config = dict(
    num_hidden_layers=21,
    hidden_size=192,
    init_std_qkv=0.0264,
    init_std_o=0.00407,
    learning_rate=0.00217,
    beta1=0.95,
    beta2=0.99,
    weight_decay=0.15,
    decay_fraction=0.825,
    train_tokens=222200000,
    dataset='wikipedia_en',
)
Each number is 128 + 24 x the weight over its row's rms, rounded and kept within 0 to 255. Layers, rows and columns count from 0. Numbers have three digits each. The size before them is the row's rms in percent of the matrix's.

# layer 13 MLP down (transposed), 768x192, rms 0.0593, rows 351-423, columns 0-95
105:114120085123100131140101107078094160157114132133128131074145132163168123154138124145111148143136115176129127158127170121135126127088067121136140174170103133093143134110089116154106138128107143119147102146107123141110109127129126105101125110157109188152146167103142113122173128142121133155
112:100125114104083087157115142126095150170116099117149097129124162117065137126133151095094131147104113117145142088140081106172111102092112151162131172060187139112139075127131127165128136126133149138099067116168146126107102145137145141118114137133117114130107162140153141118175117152114122088
107:081125167139150135102141108097146156152186144106144117093084106117146151123161130141130113127129166163146121176132142169124086138092118142126140144132142104095167116170104060102122131118177085109104176115168111137133152092128146142134130100160154106118180126141102139142141121105136060125
108:121128142143162122115132136118127130124098126155128091079124138115107141112103146133102143171102114136151141071145134171139104099124133126145133097100116098124098105088123145099119153129128139078103069109130113135120142143167143140144103162075143141127110134144129144167160132172111110094
021:151103115147087131184158134144156072093110128128126125148165146151114142116174148152136089135118122135154114095156158122149123136144122124162158111123134086143126134107122122173175129155095145118128120122128150156094114123115145152104126120112105092119156158103140170160144133101164102116
009:092132077160111199106075136103150122097147091109156120120172160112195122127165155145106127114103136129153137115159151133137098116119106149116121105121129114140121149162102130104130129132144118132126083139149128162172151150132142109107164121148119120105136156103114138096102114152120130149
092:132129150109143121153158093117117110177154067095118100113094120132173159102121134108144132109149123108125118146107120097083139129148150101106141136099116156114128169157162113113112127082114177106108128148140150116153129118118128103145128140097150141137144114144180105151163165079124082141
112:146111103134170137151094134183149110156148142117152116112128115139137130163116138117089114152130110088127160159101110109129120142115102069150146103158133121090116108141131099140098126171101091116140136114123152124125155142146125072134090132177151141143115152174164158148156128077110137189
095:091176150129101187109155130090113119159120109157135146108143145122153128128120134124119136122142144094130130118149154118148113131121131126120132126118112179139160089099126143130131124072189150103164117100084161149140086139139132141104082172090134143150129144130141131121117107155150125112
136:105155156185177132103139120113126082092145143149087097166125171091166144119090150113152108122138153140152082120116116146148138148157123108092097151131183126131145109174135153066116107152136106153086150087106141142136095094129122083114129157150109117090116154097107143108099146166162109158
114:094157087141096113141087137156131154118155117101134115117116164101142140148144126107064123123122164143116163134137139080145131151108150163111143163093126143129142145094099104115104149120121114085152153132138150125111133120151172091129145115121152163105142128147123116146101164126089130114
012:145165125124148123150170137078119152150137124101134149129135141134104141076154132112173141152153143127091155148076143085148169137141142075122141128136124185136124112138142083137094141098158120154136159120123132123173132129166111128123107150141122139098115132105132134122112106133105118134
109:128107123126116158148095176155131162141148130134105110109118157177104109104175113107147124132138145138145132173119128140140139120113152126096120125128118127100136129173142145085132116121162125167168116127126109124073109149101122159128149139101088136146167177116122135110109169133130192150
116:146126127133113150097077079132082112115076120145110139154126091128118115104149129134090137079162134122173139124181117132138139092133159135143113125099116147158132112155121143084159112119189115119153180110115183164129084146153150180139097122129128157126163106158145151106118092165102117134
102:108139150155167153100137155082148102160127114162151123139107136111137154119113137168094137138161134112140103158122138120135138121116106164132122134153105127086114112119114167110092169092125169137148139150086122154146117138157097105101128147137122126106088174092144134113101081159102157121
082:111127150096103152139139137164125088180128092142101084128133149142102126108071122116148146131169134148169118147146099102114105165101150119135086155122073170143132132104147166170105112121161135112160138160163139113160148164106127142110133121147118107108140146142141112088103117156130118097
123:113131181097136131107184096124154125158160131110124115130159135097123115093130134154071096120130165121155060142100137161136112180149129132158128137136109151131111092119139156125109150139145151126137137092101119114155165130095161139118122095135110097151163130102143186114096113122112109109
023:155125164172172152103127185189157145144129160138128100115154143117096132165161132133096148158094131144090142128153107124116172115101140138122118130143107146112133084162125169096145100101084134121104125155114137150100141163095128170128102129143144102091151162100116175105109152158125129093
008:119128148127094135082130156154113139120131111110143144096086099156128157159122154159110136092136114144126164103160161120123134104119112133149140137113082108124143105111135152117123144160137180143134122132163108139138168111135141119150148124113152130114148064152096107127145118098122137169
073:101127102129114158116162113082157110173067075107144107142115122173124163125146131130142149135138105188158109103141113162150073099131131141131131098112122136067128135140129128120114107121144133142169096126112121147128125086152142139127116083150129150157141136127143099122158126151072121137
118:119110160152140089151114131117152157157108108133108127155154129150141151186074145161104117115095094144144111129124135125135173126153119126140131108134072144115101116166121152161098125150108134124105110124129132155172147137131128129166163149117122112141040095135128130142091155095085180151
131:064094139092145116153099087111119188125143119092134182154109111165112107154136115135129142170123078137116123136122108129167152153146134121127099126137114149090137141129131112163085180106122093132143162161107129166114115138144121137125095125102110110126152080157154134117156177104089164122
130:155173095169089108089137121110125126100138125121147129173135143135147110092110101162110131129105120134116110109125136109101105145131102092143173105147135127109110095143114148124100116188069118132144110145159156135137154173147115122120178147092117118155087152148136109138144099189128128137
102:132135129170127170124151081139040097132085119100118122128116160093119156098144098137106123119129164134149135173145124110116118151122114136110130123156082121110155105088143122128087157137102131092166133149151124125118126175145107147153116104131119129112142094109102116074135147115110128157
098:128092064120158121108119127135119156136108105124131129145093140182121133137139133095134134142136110117170135151122131133166101131123131130131154144072133141121147134176113104161109129138131143132154114164140138145087103134148151107115148137142106121163121137130160139143152138190100108132
109:117114078124118141100135102186103164145135165146116120127130128129094159129125166135112150150132096131124182142106125106138158136151151161142146143120095103151132136123134134061170123078123150152094113109177118110148141173114123156142089133103093152097153154151138088111155115114115143134
090:155131187148172138149112084082133115092151109142102096117105158153130102143137072189128122144097125112132116129100117157139116113146118118129130130155141141124131076144118144090177116118148127124173144153133162111126112144119140137134111098113120191119106150177156154158152148146135131137
111:097145116140149118133146109104090118114152128123154132130105108100156116131178134130160134114151170176159085147144121100086120123106157105139120119135141129146126125135133133155137126145110152088140189104081107108126110114092155119136125125102104154106160112137103140116099131098103085113
023:141119122155101152160120120118126155105107142157133113125101120154122138168101155118124069144138125085138095165140137145094112099128162124118112093094117079143141128101073146145126123119135179118137086109147166097095171148150164151173167145137166151169138106105137131108119146164124129126
119:131129122150119193108111122134116107123143140158101147121255098147139137132137157102139123086148132111159145134145145147103118113163087115169111100124109143099121141145126155128109121124117138122109111119108132102130142113127141105100145145130141145138133105127127164112148166140108142116
095:111136112119133126104150106139154133146141148077112163147075139127145139116177178128125124126145140122104125132137093089072126144143146154139100126118150141119113098080152128130124160098123135128113168126135134107089107106155139177153136067124134118175185138140147102127103145115096175134
101:147122124154116119188144142154106113114119121105154144084157132187172128085095133125148146087127122104119125156168130105124153141142101122136137138124096158136167108137138156143124089152122132121063114109154183111121107154157128110109138108090107167143104111144085103109137173137128129117
093:106090122156132129109138114120124168142147129140134113154138131182133087183192137112162116131075112163160105150136113116148107088087130131115129106126152146109164110150125141110127104104138142116125176133143100108102113172098124112119136146118090110151173139113143141133147149140091160106
118:141127126123102096105098124125102107153153120131136104155100185123144107120167143061153113126071127101136095112140129115104107147127161132111089141158108121143150121139121131146142134116119148126137131112138130081111131118118078094114169148122162129161148114164089168150110126113132097124
096:084163142086078147135095156145111153129159126106083147136118105157144164119100109113137132118116168088159128101138107122146108147135148121127096124124103166111148129109133097125075123096121146146142128142137142133143134107103137099151154170105140161129155152100144122093091146164121186119
095:119122071148086128110138147123137153148162122153132091121125125140136139119157105138111136098132178132130157126132094110105114130101145144142079091113125144152122104185099149120186136121114178108111155123149073103146116088141128140153101165111128121142131147135137114131118154137107144169
110:082126158104123151123135184137168129116141142117157095133141142156160094104125125105087115132083165125156156122123085130106115195150145116147102110096098146100111135140133169102100154138122130117131096150085136140113122129145155091160172134129102117137159095120135138132110150189117124100
093:109131152112092086125124177101126119129106126140127156150103079104102150142114146106129111144104157106166087131074130183122132164140108096176086131137110163115122127122123138111093126124106166133085136098162153103133116115139156109093141169141142171164127111102122149119150101089178154112
093:124115104113107181086097103127123122115140129115142123169133110107128099105132137095108170150144098126147129132089125121123109119101117138166144148093101178130159103132131118149159156152152133132111140088151086135159165108200111101135130154163088114120146104115118077134150075119103136180
105:105138117172123172148131113138126117101094144125140142136166140157086121121065155117087138115127109121087124102132077130169141172130100108131071150152147141139122125139108126138167087121128132128094072100135149125081160108137148138140152129118134143139117150147134143133148175108149081110
109:109170187130118063115127119098124123083120093123116107162123120138121150091134119131139127136129122135158129119126105124129134121192133142117142159151147154100144145066153082062138154119133133114117129122121127139165139132128121135159199123111129165138125125083130120147144094119166132092
088:103150154133143109151126114121140173152094108110102131125139103160152157112129109112151131135137124147180147136169118193115056131109160147143080118090160135108098138170183132108161096102139098138110126120081146106132127135133150130122113143092112136108149138099134104193094157139127147125
101:108118152124128141151112127188094076132083134144102116106179136134141108102137110126114126128097071115157102105165133148135104182153128109133139169146161157143125116142144108109140148144139147165136055121155106126114148126123143107133113126124090109120125154097118104112093143138151143129
021:147133088146139118137096079143157115126105116138090127135153155104099119099148146141090117163103132106117106128125101133114173105130116176128144109172144134114189134153174131140138171111185117126129117133130138098114080160108103134118162094113113142115157144152119126107145092140196113109
109:121132125055148118124106135140107174142134106135160128153126135143103113140124137118106140162109132123086126088137119151157086105099134136119118112127132124155128153143163138084118136102142101105137128151091103129121138126147143139140128153135119124102122134097122121138119154139157133102
084:123122128128137087119100111109085067157117096137172103156117114130146153149116142150124167132116141145192110110130161117134085147135185121167151143119141139106120103115111140103121136099087108120131153179149128136157133161131132082133159101144129161142092105117116104118119155173104097113
024:145127143119074133160126088100125110120120109094145131158106127120140071162151135119119124113130149122131127121097136121128113092145144100129152118105113147131101118092106095157115134140125145142160162104118093105145147146146097173136154128176088110160120134177096129115095090121151159133
018:113133160113147142161135136121106109175120083113124125074134125136095126132113101178139124109131138121132104119116191111188079104104107153122096127143142141088161126136137108106136141141127118133101121105145102124159100138125164127104087146088146128121153145146121170111123139129128094151
019:115102091131091151114139121150147178146107115129127106100125145117147079126105111093120138150160107131115125149138131149120139148102079141121102157124141151145122117119113135128132080102115139138125153158110120151141096164114140149127118147142132108138120108139119144117124100112171137130
107:120088135121104126124154140144129106135145126046149133133114127108093162094151111139144115141150138146135087137117135126114160144106186141175113141105142089130147185143119163127142178113128152160122119143118108172162197142140104140133106134091159141126158126159092126140101175134131114117
120:122144169141139112114145186140132161115149156141125147121134133114150193148126140114161111117118154151117142169110147103146148146141153089120126151145165168140113106159152147105140106153101138149162147110178135127143122120114138150120171094128132149128167132107086147111106119115097156135
011:103136148092130143088165151070147163182156115130087125137110153120125130130123128152143161136133133134128091154129148130101112101082083096121148117158140090151114070159144232106125128143107146121162142114117120149148145151154161121125141133126085107140140106111166124129140135126120141116
022:115135088146142118125152110138177122124134119160111119154142111116158107168128194123161163151130139108101143113083102102097136151140178133139162123166095141119138152097105112141133118107123157139176190140102095130108129102153167133099137151095131161096127159073139111110157156137125159121
112:115105156113106131177134119134085120123128134109146150135123133119116083087104080144077137123111161144180115132139134144128135108115126164125126124115112141122159143118118135097106129072141128183129100131111164119176064124091151165138142149099170092137115132158154086116139113157120131170
079:146105138142125157133097160090129144159164144134139112095125105118153116112193123149138110109118121148134107159083183135137130127129140105145129116107100099075163128152116099073084155170114139144148112118116087136157139125154151094109128109109120137160125147142156145105114096169102148127
018:108076151180157093110142116126183098128146117129131092148127162144160159107142108066185109103133107118079130145123105126118114105125136128155140097132136134111124145142161123142118132129132139137106114133163111108103132100112089149160128131143088104167146138162154121152134111122093156103
077:141079103163125136108141156134121121112150142116101130145153142124129109153111092125158096147102112130119088157119111142148121133133135157141103160137114132116153117141157156098150088179099148116075147080122131147113124104185171126145123097090122099126098111111142156107159130162133086127
094:111135149190124125093148102128150123155106152109117119118118123150153186145137126110137153080166113126150110109165140109119086159141154127119122117120129126125130101128112107119134127142116176094163117076132110108117131135145155142118131183117163112150127101145137126088108116103124121114
098:099132144115130129153129156124087145141147110161109140114119141130099098126183118096144134160147149125157155112118131111138115137103152080143136104122128125145071171147099108124121134157170093128128109128123138109118117134105149104117090090136152123117148110106093151114116108146121156133
106:148166135159126140148114103119110112107135104132155128100109095157149115092124118161147123114108143115126115121094167118128120169111140125106135151158159148106150067110133114099168144132152151165144119110159143137124097119139173174101120093083188146156164097095117112117101106149161097115
125:155141134104121151167133120085151115125099125142146160151128130096112127117121124125133119101125129132099102101146118124112161084097103185158107134140095128153126130156079108148115106076133120129165100156106137126102105108084128134132158145191155143179109158115180145114094098124119147118
088:119165137126088173127111182147153124154118109104136128111153125136135098118140102101156134064178119167116131141106111126128137094118146142127113129136125143103096131135131141076128111160148118148166139139099133098121171171142157114135157116158128096150139134139145132151099111085119165150
077:114092123128107157118098157116165103121128120093094108156168123175089111140115107110121116134124150117141124138197173127119149091112099149106119129132139148104121171125114149178129166137145158136171143167102137139145137111099132154116118131136123159126133117172107092094116142148088099112
011:108136159082101139130124085161123119139109105144130158149164137111115119085112102137173129087130102119154089153171168132119142183175131125143181177113088142135125159104122132125094110145133128117113185081162124121094131124095131116130170119132103133170161133127134103126144130138134094113
119:068150154141131122115120152146151093167133121107100132149140124141124135130076136155149129092147173142127129148089165121073143150080143137102105130106174136146128137180131163070107119117130120126167140144124105107130118157115111122123062110124133132132157107144106090112153089157116108175
149:107113138130128122106184097121107090138122138080131122093119156140137127114146114163147128124137069105169111133139170123101112152096142205113131130104117129141116112118109132145146107128153134121144104103181114119113088110136147122121157147118101157140134142122137077121103129170117095119
077:073124112120131104161146122147114109139166142129172130117062122161158131144133105124103102163090112136090166097109156136100107125117118100145141119142102120155127113099151119152151143150127125156126168117129123160101100089141136077138121133124109127097131114128109127121152178118096136167
124:116154113118090137102095123109126118168135132132120154140137153149124126133099142140151136134120123104131099136104137110120075127135125107132136175129136150121129147094108127103062149102133104124116093128110107119105101139135095125146106092132140164156096065150096146179132130144158126109
142:112122135149101095109104154158112157117105129147100135171128117118135165126139165085130116114137105088149138104167101143123157105120092163172088152100137135167126112145170123142075118125119105140117107123117171131152144126154148125123172153146110112175146096157106066144126135129148124111
116:153087166167150105160130086144123146137143125101131162109106105098126139139107137145143132100161134137156160147151138120147114120082106107100109125096112132131137113128112121117137117127142131138107133132143160125084175131173123135112112106148107121097142138077122165123109146117099148133
147:083146136144143103109137166087126132116175149105111108138125126098151111161141127148165141116121149145124113081141163189136089140094158155139092153114162115148136137145103120132133131138110053106104185113135132123095124114113180159118119132064135123105128135121111145157126131136118113089
021:105139084127141177130127133145174116140124118124119149116131146135149153170095118133141152116107117122115090135110130139118114149105106129079146107133132168152165095145134128132125142163162102090141164179136116111112154141115106147173159132134118137117152124138155112129129139135104104143
114:149114120112148133138110136124139163100121162106118118103142129130105155145125092110101115163131094095116137142145117110130139124089126146110096168152160137109196091141128085134124121087125136131124145154196124095127128114123152109118104132113119141163077131088132125156101110091124106115
# layer 13 MLP up, 768x192, rms 0.0623, rows 352-423, columns 0-95
115:159121157129118085128127168089134123075101153130085083110119105123148116173154192105158129115171145138114106122126148174118138136150088128088148127186128122146102193116093100113147108182120117129163175126107123115099143136132075140129094092139118117151140158092184133160126138121159160113
112:142113150097134121130129112147215113142110125154068125136118158133153108150154156143147115148120109104113107122111156157144099141146115139089126151186142134125072163124088146144145096160121184112166120111132089084152112085118129135110133111123149117163126152104136128133120146155099149110
105:159162112099119072146100100169141121126167114119156133144107112109134132116126103114171166130154133113090137118149114105118139179137122102080133130145101141119111115134130136117169105160163136143074041115149089159165115143112086134162138101146108109125132156135083141133116143107136130106
029:149127096100131102155175119147139117127131159116137132130099126131109071151100180152122097110111144132149142125105099136096127158131132125130155091161100132131088110126116153135144116145169097092124161133111093109111121158101136115144172110127118092104104184103118112149096156099141135138
018:166095130128149076127125107122173097139117128136110127097020139150142130146117155114142128106144152118130152161123166134095145158168102144112151131136132137114090156125085140121147118130129109128125117163109116151129150102136103165126147098149126116113126147100133096128135127108130122111
093:140122150121106103138138103102128103121108110178111099120111108083128086149156133139110135141130136144106142132094085121134122137097143140101154110163120171101102115157130167173180099127147108152121126100115096162138141126093145144148149137208093096129105172116102097100097131092110100139
111:145164158122103117133137122109099089065143147111132136097121095106128102135115150141146121122161071112133115134149113142120152100130107170103148143093156129124137117144153133120173101133150109132128110150142144127104157136129097132182165126179142110144133145130130146147094122146096106134
093:137145154109137096140148133149174146137116129111107085129110130171133119102163113123123161142148085152123132152109109123151160147126128155127112155151115171091106133155156117139136143167122102115119101159155108145149175079140085144137149104137135140105114127096086146089121156147090085126
121:098161130127122118139158194120140135109146127192090138123116103137095096128157168131136147158116143097123156147134074114125094174108091125136114096095123170128066111115143119166169148147106134090141127156122155171113125156091108130129124167128109102099107130111114138151123115106112121136
108:102139093132082115130113111148123104134141122167108150099110118143129124122119148123164096107149079119135101118131100123153076059181124149147104118129139159111095132163154167141143116130111096147045111087125105124141116088117124141118144125172105122165133129135138144106112140116109175143
019:123127171120108080176130143149145100128132143151145176119059125114118103157126135137173139157155153095129150152128092159092153136139112104141153067140121127115108154159128139120117150157092154099103118195131119131118146132119122103149139107112121110161111159114135139124097158144115126157
101:140070104087157098157118103141123142130192133103126097138110174148110102141169140130089122099110144139105120207162112139121160107140126113074161124124125130128142143155121133118149115146145123155179117111136089116126111140109151095105104121151132125113100191099111157102109147098122133129
106:149094151112164103139184136076102087116105125159126138080108147075080073100098136105138148152132180119129148137124105162109111141150112091082148113117142142107106128108173163139131128133133153180123113133104105158122153164137132128145159208112161119127108126115145099118123121124130089100
105:182119183126145090154202118081150101153148160133137102155116126148140140157155131140104158119171114154098110107111140155133137162143084073171142133166144155112105124121128126137131132169121146143117097149137093124132177070149144122116084117156132129112117168100113098092075125124095119138
089:135078104141127125152152163119182115114070186130149127120136123181137117116111120164157117122163155138102119119124158119120138080117115142117134099123132140095121133113102114142133102146113104099174130111118123146140159065151113073155109128099092137149136118094172124101160177108121111133
118:114138120148114097141127136122163160118150134143132124119121157111147145139130134136175142077170136094125131174123160117150109169130132104088121098153085145099084188171081172156111118144110140144116160168084131106140170121123085131160138150109106120106158133142138142155125137140118175151
030:127110088101176100173114148122149104127128142142137115113087096131133122146143173123172126109171127105118129138117143138115141142163125105108132117179105156100098160124113137188088124144150160141119102145092107100116158115140148079183153129166101088140124148081145133131085146106107145115
018:151143132096115106163150123088193108146133157154111118095096114139120099124130194130142118099096156105075129143116139138101148059151141141093160099199115157090088110126121128150098131150140126121112098157105099098140130111130131144113157122157123117166133158116148144139096144112104136137
089:134102170132141100137090120146102122090155102107132115123098143060160128147121124103130116144109138104109152195125126129119163161143148113071107118091123128114104176112140152097120136114144142155100135129112118132161129153120120138127164169132145139121136138152056144138119125119212116117
114:132137115068158125175143131141161078131155124132116116133104089095169139100132156132154123135137149136114100176127109103104177102116119115115180160127083121114071154140143159153093131150140134144142139192094148089139121142126063128105178129154091083151141166085138126122100128140097114118
119:117123133124180103139130121097113140152113121121166131128103129164115122109138145129119125112140134122126106159075071119073088101130074156147151105106077155113156117124122104155167094140121162133106132150111113141127123131129130128145106085142123111153134108133172125138166178164115086141
126:135077104138120096144131141126147097122131117174133137122126158125126161142076158139125126074136109105122161162134091143111109130149076094149137113161130123152097114144096126117169106149120143145100075124145103122063113099150121120135120126145140119133128091082137130132082120118139121119
106:149131102137098132138152146172202108152143126158078099121131103164117151104107154102117131094132135085082141135189133103113162135176102123130158111138148123125095163125127163107137116139117132124120176151112161126149081110118120155117132123113089127122135149105130138150134151143082149093
100:147149114058175123136098100121131118150098126094147118148106159117119142094149127086097122094120171170134125144105127119136158094155123130127150144095079158094111121137109110164100130153119151080114117148113097146185156119141124129119152137138127090153135142129122156125115118101121111125
105:166093140137116120148130100086107132151122138131099087101106089088129127143115103076158130150136118110166108120147116145148163076140102120153117096125154146154116099158144128165138094157116099119090114123133086121115160125066143180110141166126094135126137126139107132159102128120096157105
093:128143147089169112160124109124106136130152165099155161155102115168106162167156172177108129124139125136104169110123134128129124132164111130124178129190089136118134131121105134125102145133155109112140114123112084124133147106133115102090078095163123129083137139105145119134121112116108149125
113:170098108128153107116129129101156088127093137173102116093117146104111161137165157114156139111139074120132183128133129193094135136119112128121144137132139117119120154132132098143124128125139180171122088125118113131149126135107105110150109123166122146153129141090137089122129154164123136114
029:157120118108162089141152146112142117110135161144118140128078120125094113129144125102138174128156116149099129143163099188116168138114123136119142100147117162087104113119123166157136123147173100116122143150129061148149153127105094136159101115135137098141121124080125120140072118114133125119
118:109136092118094123124128121164160143122152164154126116090122102150165137134143140126170133084164130110087119123130153117126160141177101162137115139172122149097137132137116124129157101146142148118095127167114132140104146107129116138110106128118096122160136124165144199146137165107091119087
098:070121192106118124139146137128102141182125122129120117150123123154133091122083124105171100106143095141115165092147116138112137127174114097115174119104164127106144132142071138134109067158144140131134073157158079146157091107124135080178090153107159116167118081079126122146140158148079151137
099:143104079128147131141182162106142113135135148133135114135120074138143092134110131134098149151130175093152124133135166146148130084157133146140140117134098135134136131092161151155120116136133130114118167149114127140132112163122135153144136131104104110110108171123183087115070145100107129157
097:128148124153113120091168117171148142149090113133145191123122136158156109124099118106134142176156103119128150140148114135131084117144135097135137140159099192143076113116080142167183144181118165117087094123108139180113160107114080137128163135143120116129098106101123107127169162131124129145
114:145086102112118106165137119167139120124120141109159157130119150190127112152148163110167155117100067132092125128154149142120081150175151143138120115133148130125141114117123154148165132161132147134095126130123155116095132132084122147147147136125132098126099153130127184119117129137104132106
100:159122125117117133144119127073114088148107144166134117098123086136099110152133132161164140122139135132055139117093135127097128080136090110119157137187132131148150137142072144151183104157156145110101144141103114123111142083117136109118177102149141122149146157150162136121135145088125125151
094:109115125105089119119179080162165127119137108103113146143113162149114127126108124125158165106143124156120140130103098137144106121150132108094126135145098174136130104104131187108177126136122140124093138175157129159131101159131072170153153142122142107122082105138153163119085178105115107111
108:103083153078097106144128119127129145148153140101141136135109116124137121113161150108193130086168135140113130114123090141104120116118137110139147100139148138085131167113114151145105127118162092129132101175099107113103130112124111129144151104074115055179172111126125128156147148138096121143
096:105129076117165117136146116142156097148103115127117149143114114115150127143116146136154128150142116131147110165123104138128117135202161127104104088153071152105096113128153191135071128151185159107118116126106120138128146139088161109115120131148092086132097104129100135136150144085117162126
102:175135147113114137162150141086129087146127203128086122071115104099105117156133142181135137122151189151101161133114158145127149073095138135081131082118145137127120143144146141135113124120145096104164126154121143132110164157110121140099127126094129122148147147115153116152111163120095091086
119:134103098108095112144133103097098156156155155085163127114121137110123099139162130103177146146168132165090137134092137128133125083116102124134140136154120149105122123154106125157147141122210151089115121140105068129131145138142083135123152138091109114135148125105145102132136195099091126115
107:118152173090134131152143125083144159103095157138120130126126097137106112146139138153137134108165163152107118102121125116141152132146100149141146088162126168114121107144137143138099111153113145088127128152137083126109135126133114097167119083161086106161116134123081129134142172142145094136
093:127156114115161128167120091108138092137138170158131137122111126173109129118103143155125127128113072126059150119079143132111110119173110126133147159171122134124140109138090131131166148152148153121121134116123090118123109092106150111178133114194143145157080157133170124108113133094091123134
109:131097125139151098110137147110142130093118118129117147125122142112139133119096161136139111096158116130120119179132090191112126095153129122157120124081132129128091184081136126143122161103160127132142087172129146104113146136130114093104145178108120116144121139078116181122130125140157135052
029:124127132110160090158132124114134153115122167103146151099095181112148114141119165118166131129155151137109141136118114107080147124146138162148200124150111134103113149121117126161137113176165095111126106125135117131130144100121108150139166169145084087178127114112145122164153165143126160128
106:124118149117161134132129142144108084119170147103113126107099145111150133117097129110115132121103141121133128114131116151109158138157155157104156113125133113068134106160112149141115139126145079101133146171124153123109128085116118129100109159121109081181112147102134115157113144129087144121
093:113113084091119120124143195102113140159126111135091123103113142168075085123124126127153136132123167131143130176128106144139116092118120147150135122125124147144110140163127119138107118141162097109150121103130139140089118136129101138151159132099128101119125103126161144175099175083085112121
027:132119162110134106142137124149141108136125142124111108135089111115088118155091167140132150099129158120100113134126111115124128095117139111143193095151097127089096144141106166150130117147169110154099130125098080160122112138099090129124158137146094070116129142085139126129155167112125113096
028:147099146085130082167178117103201120103104158134128132114114164133107096140139180117185145108114154121081117159112128147075143133158130138109169119113116146118136107104109122146119132159119130106130086172114107118125160094116084141176146122138115126177099093111143138126129184142119143112
024:128132136115125094149164140105123101125113140109120110071086153150106097145122161122152154122119124106098123128143124148115128158120115102117182120180142133101069146117120147154133144150137119130132111154136110111112151111132105135145190160123125118111118145112136163166088191149074118152
108:117143138112125145149181163123147075095139151099101111128127121151122131143155164166106141077177137143129112140125092113130083088137141139151117133138129118118119138112120126173123116144171105096156110114098110151110124140109093146128128108129083104129129116126099136142085150095107153106
116:132139129119125106125120128107141146123162143136118152112108150123093114092133131101131132089120121105089175124151153120107125204124124123129153127110111122127105117127140146124120110130110143136109138191115125124148112112125093138153113140139156107191151137121139108178128157120115131163
019:147115151127117090162151138135117118147181130120112105114086156158133096144133170125124132079140155130127137170121137133083156120140111127123150106111098127107098149115137183158121131135135094132112109157114089123117169122140076131127142132118110086122115105136127123126120150100145095083
025:137109149099160108184141109127124126135152139117112111113079110136101098144116137143135149131154127165114135141147091152116138137107119163102160082111098179123114123097109144152155099136123129109098121124119090147101118103105100159152137135125111091137137116144107125149125150115141136093
109:162128128117091106130161168108110156166104113169107157138128129146069093126146157111106149156128131087111146127172124144107132128177115112137162102107110139134074152056130144129137095136101149120135155089102124133117126136144113134148172129140140133114079134088111127124105131097117148092
087:084120155118099121138183165146169126103109171140124154123147112132097151104129126091146118117095163162088141095088103129117111148152165149135130145147107154130104116140158126126097109159142154106109149139138149119139162113103082142143182105126135091140107118094107086150114106074166122107
025:159101126098084083147139157133126094114126154143110131091079150174123135153095167111147129094162160140078143137093120167107135137134127129143161143130133134100112136096123136143132116156137128120124102129145093127102156145093124122169167137144142106141111121128152091151125126113144133143
089:141118111132157114132171178134113139123136126101136119121113123126104127123156160137141166112109131131144095125145137112118163136136135136095176167108127150118145146165103220135095123154155127121111123130080129153099143079129120134124168155117106125113073125145103131103106154119146095106
103:155109135123118103133124134129117132150122142106147130129122114123127105138129145114154130119201175156092161145157084101124175090131097130157164155122124140155127143137132125200132125178121158135109131126158104145098156150163077055126161111161086134100154112091108129115123170081126103163
112:158119106130163125129113173160142114106142157142134086104120147111143170141105127147120134115115117198093118142101147151120128158145145111137141135119084130103130158165119154140157111164141138102126116165097133150133148124073112093123139126158089145106076126144145138131125159075090085134
111:141139070107075103195130164110136073130125094146116121128125141127130146144137129102127142107135146137116147129143088153078153138146098139131164123136105129133094172152139168136114078117146113137123134075131117122123129102124106127100116103154128124120129156099085098153140132092105165127
119:158068156115115118124150090155148096139151161200123123128118158109114130094091122136112145126121122129125099115197157149142141166152115137110163125139125119105088128134107124141129113128120141133118133121105138113108132059124094155112166129118159096146135159137121124171136143133106099086
094:163079113119173108134115124176127120063147101128117118150096188137103114122134134157089140128117129150120112148154126139150170138144120140098156101130128158067119188150143195135142121107113153148128145119113092177135091105120146108098118115151119128104086147131135154094141156098142130157
084:113144124073113118139194117092118159100126116135119145138110104098105129147129158088161125151133125114134172161094130117091132108142125135164179120144127139151123131107151101127131078109168132129137096092190081102092142124143094096177140116123100117127105120118134115161126144123138089131
017:144115120127150113156152122110128119127155144119136159116093148133070098132102167095156155098134150118076105155114130134077102083129105150128147118150098171127092135167105129143129135175120122113114115179113142115118141119100088120161186119116107095147100132118132154113146151111131117152
112:143089109102125099116171144134188109142133114132150107133121146173108147131119167136179146147128167137130114144133121131147120125129126153101117137148106156129083131117128149128093116123139119136147103086176144104136109144131110119129113121115115132119087114118080129116052171142123136074
130:115112020127145065099125108147166158112126153170110119137119114137153146168088181141154136128139164139127110141132123165089188141152097127121123154127129136127073155136092140135107106131143122154127108125115120103101117099141123078124142157125101138151111140081119120152122125163150167087
091:155125095142131138149111136128177145122098126133108115115136150056109147125125144133155127163158146094118103154148140100115205158121115152110114150129132128105134158110117150129151124122127109096129127150098191134110153146125131130111155160137138131113120145129136145138125089121176112106
115:145097126119127096130144162129119118098138124099192082128107100125155105165153113161153126126133126113109132125095119169105151129114147142088125132164132149127115144104138146145129133108161176145139124099118126124139142126138132072131134118114130122117164108131139116132145114124119136127
131:147041150137116104122147179130133127123131092139135098106115142101125083169160130140109132130105096129122095138151117155142110099097127173085138146098123139104122119152120189146122160134175128106111111163137103144124187122111088117120152140132131104151098126098104125138115128130150124123
112:094139160114132134166103118133099099129104098167077153127112087115082111095117129143120123139085152123133140161139118169089150136137097124083153156155158137127081157153101125156132089141140143131152106129131133148110076111111115101101195155143161144116116131104068176129116146117112113141
130:110153101104175080119133159142119123178129163185090150114111136166078120112133160130186143149153145144122134117191102128104103149153152080156131123109132143156078141100099169112146128160122079134118112165112121138185133157126139115127134177135125111137110120088128135159126128122150130126
031:165131149095130089149153114143144139135100153156120113105071122140129148165111166106140154112152170118095149131105130124112126102149146132129159130120117144099130127097126170133131097165156097126127118175106086092121137130116116115178136151109137123163072119146131142174132146121133111106
112:146099108117125136131136142129110105153111129136126161114106123150102106110151170100147140157142099114134125126109108164147108088142078108139136073165109149150115133130121119176154137121128153111132118097102097088094154131130129144146123130136169131132162119106160112158118152131124107129